Part of a small language model's weights.
Architecture: RMSNorm before each block, rotary positions, no biases in attention or MLP, tied embeddings, attention and MLP in parallel.
Each number is 50 + 10 x the weight over its row's rms, rounded and kept within 0 to 99. Layers, rows and columns count from 0. The size before them is the row's rms in percent of the matrix's.

# layer 8 attention value, 256x128, rms 0.118, rows 52-63, columns 96-127
067:30 39 52 46 65 57 47 65 68 52 53 51 63 55 52 42 41 52 48 44 47 51 36 52 51 57 53 42 36 59 60 39
071:67 32 53 50 51 48 47 69 39 62 65 53 70 39 47 54 36 46 43 33 53 49 63 64 49 46 65 59 47 53 63 66
072:48 63 26 46 56 44 44 33 38 55 36 65 47 40 67 30 42 56 36 55 42 49 67 46 68 43 58 57 55 80 57 57
075:65 46 55 48 56 47 70 60 53 64 41 47 55 56 33 48 46 39 53 41 66 44 54 36 21 52 42 42 61 64 35 63
065:43 59 49 59 66 50 64 55 48 67 36 57 58 48 51 51 48 44 60 50 24 52 62 41 62 24 67 54 51 60 53 51
071:51 45 56 60 52 48 54 45 59 45 61 63 48 62 41 55 55 52 72 48 39 60 48 57 58 46 51 51 68 61 60 44
072:48 43 38 51 46 47 53 41 43 43 64 29 50 67 59 44 49 47 53 66 49 59 54 59 55 50 51 56 47 38 58 54
070:35 52 54 52 65 61 52 63 54 67 34 51 54 59 49 61 51 53 61 34 37 52 60 58 49 39 57 67 61 45 48 44
068:64 70 63 44 63 55 46 56 47 67 46 39 39 49 55 70 39 44 42 53 63 46 43 51 54 43 52 41 32 45 54 41
073:62 51 56 61 46 63 64 43 47 60 54 53 36 47 60 58 64 42 57 69 52 45 47 62 56 37 57 26 50 59 53 45
072:45 58 59 35 66 39 50 57 49 56 65 60 46 58 41 39 40 56 36 63 76 61 50 46 60 77 53 54 43 45 65 57
071:51 49 46 49 52 39 40 47 51 32 61 59 58 47 48 59 38 45 49 48 73 52 44 34 52 76 55 43 40 81 41 46
# layer 8 attention output (transposed), 256x128, rms 0.17, rows 52-63, columns 96-127
073:51 30 58 54 39 45 42 39 51 51 52 48 55 52 57 42 46 62 44 58 55 71 51 56 54 52 47 40 48 37 74 47
081:53 64 47 42 67 38 52 47 57 46 59 60 68 42 34 52 59 51 59 53 55 41 43 47 49 54 43 38 66 39 50 35
078:47 43 47 51 70 51 30 41 43 44 46 48 46 31 45 51 41 38 55 40 52 28 53 45 47 66 47 50 28 67 37 39
076:53 48 43 45 54 52 51 43 68 46 56 73 53 57 60 39 51 34 48 46 33 50 49 36 64 46 46 30 47 61 52 58
077:61 48 64 56 47 62 34 49 52 54 29 46 64 31 63 45 46 20 60 47 50 61 61 44 51 50 39 53 61 37 43 51
080:58 38 65 55 52 50 55 51 49 63 56 66 46 39 53 39 53 55 37 62 46 56 49 28 54 39 40 70 45 73 55 25
084:64 51 46 30 57 50 64 41 69 41 48 50 47 51 41 45 52 46 51 55 46 28 46 57 59 43 60 39 61 65 74 46
085:56 47 51 48 45 56 47 47 53 40 38 41 46 58 48 41 61 44 30 67 20 64 60 41 61 43 39 59 57 36 60 54
079:44 45 59 50 47 62 63 46 39 48 45 58 49 52 42 70 66 60 66 42 37 45 71 61 65 46 27 54 65 46 41 59
083:47 53 49 49 47 31 54 60 57 59 42 47 50 53 64 42 35 39 52 35 41 33 60 53 55 42 59 53 54 57 57 43
080:54 39 60 52 43 70 52 32 64 44 62 51 47 40 52 61 47 61 52 42 52 47 53 69 43 54 32 51 50 45 55 48
078:46 31 41 40 40 37 50 45 52 45 55 46 41 23 50 42 42 36 51 50 46 46 44 48 39 47 37 66 46 51 47 46
# layer 8 attention query, 256x128, rms 0.1, rows 64-73, columns 96-127
049:36 45 61 31 60 36 56 67 58 48 54 66 52 72 46 61 42 68 57 40 52 39 43 50 63 44 40 47 46 51 47 43
039:66 63 32 59 35 71 49 51 47 38 28 36 49 27 34 60 57 38 57 44 46 63 62 56 56 48 55 55 40 62 48 48
039:54 71 64 38 38 48 51 60 56 40 44 48 56 52 59 57 45 69 55 40 55 48 43 36 36 62 57 44 44 57 44 34
051:38 68 43 56 44 54 39 47 51 56 42 45 55 32 56 50 48 39 47 51 45 51 52 32 56 48 58 64 50 63 42 37
054:63 63 54 54 37 46 58 49 52 56 49 43 56 35 60 53 58 43 62 70 46 40 51 57 39 53 60 56 34 46 63 47
066:57 42 51 37 56 39 50 50 52 49 57 76 44 64 52 51 29 63 60 48 52 40 49 31 35 52 39 41 46 56 62 51
064:40 46 42 39 44 45 53 45 52 42 67 81 33 63 69 59 30 61 47 47 49 54 52 29 25 43 56 39 57 51 62 52
070:61 48 56 53 55 58 56 67 43 47 53 31 58 57 45 48 53 56 53 38 38 43 46 66 57 47 45 57 32 49 52 34
089:57 56 48 67 46 48 46 46 47 63 43 37 48 45 43 46 63 37 46 48 62 33 40 64 68 49 54 54 46 45 45 58
087:41 53 47 41 56 72 57 53 42 22 59 65 57 68 65 66 43 56 40 53 44 42 52 41 36 49 68 56 50 52 52 38
# layer 8 attention key, 256x128, rms 0.108, rows 64-72, columns 96-127
048:45 55 52 38 70 37 52 56 55 47 49 56 52 59 47 64 54 64 57 51 61 40 38 47 55 57 52 45 31 39 71 62
042:41 48 47 53 35 53 42 64 42 46 51 45 46 39 33 57 52 39 68 30 46 52 60 47 52 49 47 52 45 66 52 50
044:45 60 45 38 39 50 47 49 47 45 43 56 65 63 59 43 45 51 54 49 43 46 44 39 41 57 47 60 46 53 65 46
045:54 70 37 58 46 54 43 46 56 59 43 47 42 41 54 45 49 30 63 46 59 38 51 43 61 35 53 54 45 60 51 55
055:60 63 51 50 52 33 52 49 54 72 48 51 50 77 59 55 39 52 61 57 50 44 64 49 46 62 35 50 31 47 51 58
053:59 32 63 52 66 43 41 50 35 42 48 41 47 46 45 48 47 49 42 49 34 54 40 59 46 48 47 33 50 64 59 51
059:44 27 53 45 54 43 46 43 44 50 55 51 48 66 46 54 54 55 31 46 28 61 28 35 44 40 56 36 44 52 28 44
062:36 40 56 52 57 40 45 72 46 56 52 56 51 51 42 41 55 52 48 38 37 63 37 44 50 53 51 51 47 50 52 28
085:73 69 40 45 50 55 47 42 46 48 55 56 52 43 42 49 42 33 56 60 66 36 69 52 56 43 39 64 53 48 66 59